From a checkpoint of a small transformer trained on Wikipedia.
Size: width 448, MLP 2240 tanh GELU, vocabulary 9027.
Architecture: learned positions, biases, tied embeddings, capped logits.
Each number is 128 + 32 x the weight over its row's rms, rounded and kept within 0 to 255. Layers, rows and columns count from 0. The size above them is the row's rms in percent of the matrix's.

# layer 2 MLP down (transposed), 2240x448, rms 0.0547, rows 278-289, columns 224-279
size [ 95 106  97 100 101  88  89  94 103 118 100 106]
[[131  98  85  93 111 142 157 162 136 149 108  73 115 120 132 115 141 128 116 138 131 158 108  95 148  94 177 115  74 114  96 178 114 131 123  99  98  72 111 126 119 109  97 148 144 153  69 156 134 130 129 166 105 100 150 100]
 [110 121 153  85 116  87 159 130 116 101 122 113  72  47 124 145 118 105 103 132  96 131 192 160 115  92 137 138  59  98 159 147 200 154 119  95 107 180 124 127 117 174 119 158 163 117 133 170 110 129 149 195 166 106 134 139]
 [ 69 128 146 132  69 120  86 202  95 196 118 136 112 136 115 141 138 128 136 128 125  71 141 180 139  77 102 130 188 140 162 108 101 209  88 143 118  59 196 135  75 115 155 166  81 129 147 111 103 147 102 102 206 125 107 138]
 [140 107 107 156 101 132 194 109 138 102 142 143 175 149 141 103 158 139 171 136 190 111 142  94 111 102 136 134 187 101  79  91 109 221 190 169 145  73 139 175 133 127 103  85 163 139 115 176 191 163 121  59 136 112 146 105]
 [166 136 116 141 166 107 122 118 135 151 133 154  96 120 109 148 156  84 176 101 123  95 158  43  97 158 166 135 134 152 180 179 147 188 157  76 127  98 122 112 197 214 149  62 148 126 132 187  93 129 164  62 107 123 109 138]
 [116 139 130  81 125 163 182 116 171 188 139 103 103 153 199 152 138 156  74 184 126 101 156  95 159  87 151 128 120 160  91 148 125 169 143 129 135 127 108 147 136 115 123 114 166 167 184 175 193 154  99 141 130 144 120 126]
 [ 61 173 129 132 147 151 107 134  79  77 129 145 162  86 153 131  97 151 125 176  57 142  89 114 130  44 115 143  90 113 184 150 128 150 164 165 150 172  97  54 117 116 106 104 132 102  81 144 168 173 148 114 134  44  92 142]
 [132 190 124 148 161  95 140  31 161 154  97 121 168  99 175 152 148  60 127 114 129 126 103 163 184 103 133 163  81 111 116  85  76  87 173 125 150  55 155 165 105 119  96 175  94 172 142 137  96  72 120 134 160 195 117 139]
 [ 95 166 158 149 105 152 170 141 120 117  96 147 122 134 124 124 175 116 113 112 141 169 157 199 138 134 153 108 116 108 173 100 169  98 183 163 144 152 144 110 114 139 184 182  94  98 110 173 150 146 204 182 107 126 173 149]
 [ 90 107 122 118 147  66 119 169 102  97  60 129 141 148 170 128 113 192 137 140 163 151  84 135 158 106 127 162  96 142 161 156 173 142 109 107 172 107 111 164 111 151 119  91 156 219 146 135  75 131 139 139 103  92 135 149]
 [131 194  75 127  81 116 164 208 100 147 101  99 145 126  83 118  86 114 145 123 126  95 121 106  83 100 181 148 103 182 124  67  99 166  97 127 133 156 155 144  89  77  98 112 169 150 146 166 154  98  81 145 102 126 180 188]
 [117 105  75 109 133 202 190 134 192  83 120 134 120 109 143 150 104 114 109 159 106 149 118 148 123 143 124 112 125 115 136 149 104 170 133 119 139  78 143 110 120 127 165 145  64 135 139 134 172 126 103 117 152 126 102 115]]
# layer 2 MLP up, 2240x448, rms 0.0592, rows 279-290, columns 224-279
size [102  99 102  91  88  96  88  99 125 107 102  98]
[[135  98 129 133 176  86 154 130 168 146 155 177 116 112 147 146 127 124 127 136 166  90 177 134 137  90 115 158 150 129 136 141 171 156 210 150 150 119  96 170 154  86 159 180 119 166 157 119 178  72 121 118 124  88 104 138]
 [111 101 183 105 104 118 130 145 107 139 125 100 204 154 124 157 102  99 103 117  78 192 128 139  92 123 180  86  44  95  80 103  88 115 118 124  76 140 121 158 136 150 133  69 122 142 151 210 106  97 194 117 117  93 155 148]
 [136 157 118 145  70  88 131 119 160 154 127 131 106 123  92  76 111  86 110 141 123 130 156 119 107  84  58  86 146 154  95 108 125 122 157 109 155 161  62 103 126 151 185  87 182 107 134 145 152 184 172 132 201 130 159 134]
 [ 95 136 129  80 111 104 140 156 173  90 168 155 147 145  83 157 121 174 163 101 119  94  68 148 132 139 107 147 107  92 109 117 106 100 139 124  76 151 193 111  82 169 106 157  59 109 178 131 144 151 123 157 102 153 122 150]
 [139 114 152 159 134 103  90 125 170  95 106 167  66 121 140 105 141 128  92 135 165 156  62  76 129 116  72  86 142 159 119 126 133  72 127 119 135 153 131 115 129 191 123 180 171 138 106 119 147 153 122 132 156 145 147 136]
 [103 114 255 118 171 115 110 172 158 111 138 156 173 165 159 151 120 116 138 103 171 187 131 173 113 148 136  91 100  93 134 173 180 156  69 111  68 150 139  87  86 141 135 123  45  82 179 114 141  97 134 111 111  96 122 153]
 [113 120 187 181 141 114 137 165 110 176 126 155  94 142 135 105 101 118 177  98 146 145 132 172 177 140  94  97 123 101 116 131 158 213 167  53 130 147  97 146 125  62  59 125 159 175  70  84 163 164  69 139  98  95 140 132]
 [169 142 129 154 137  78 129 177  83  70 104 126 120  99 104 173 127 146 115 105 123 105 128 120 109 106 106 101  94 114 106 134 119  62 156 146 107 123 122 195 135 118 121  96  98 172 179 185 112 179 155  90 131  92 101 154]
 [115  86 144 120 205 100  42 143 108  91 101 117 127 134 137  85 138 178 181  72 133 136 109 154 140  91  96 132 105 173  86 100 125 163  93 121 136 127 133 127 106 125 115 118 167 203 150 168 122 108 145 174 100 116 148 190]
 [105 110 132 130 110 128 129 179 147 233 116 160  94 202 146 117 123 114 129 149 110 150  58  78 130 114 115 152 162 198 101 201 109 173 147 181  95 124 112 106 140 141  52 165 161 121 174 165 131 141 144  97 120 188 131 151]
 [111 135  78 141 108 145 129 117 148 128 111 145 140 140 108 176  95 139 150  65  70  99 174  94 105 102 130  97 113 154  88 148  85 153 106 153 123  83  68 130 131 149 154 134 140 140 161 122 160 140 170 190  97 169 176 149]
 [154 140  86 133 178  57 149 123 127 125 143 147 138 158 140 126 130 123 183 146 165  82 135 215  65 161  55 137 114  74 100 169 131 151  74 158 108 131  88 159 113 166 118 139  98 164 109 171 118 115 146 118  74 191 153 156]]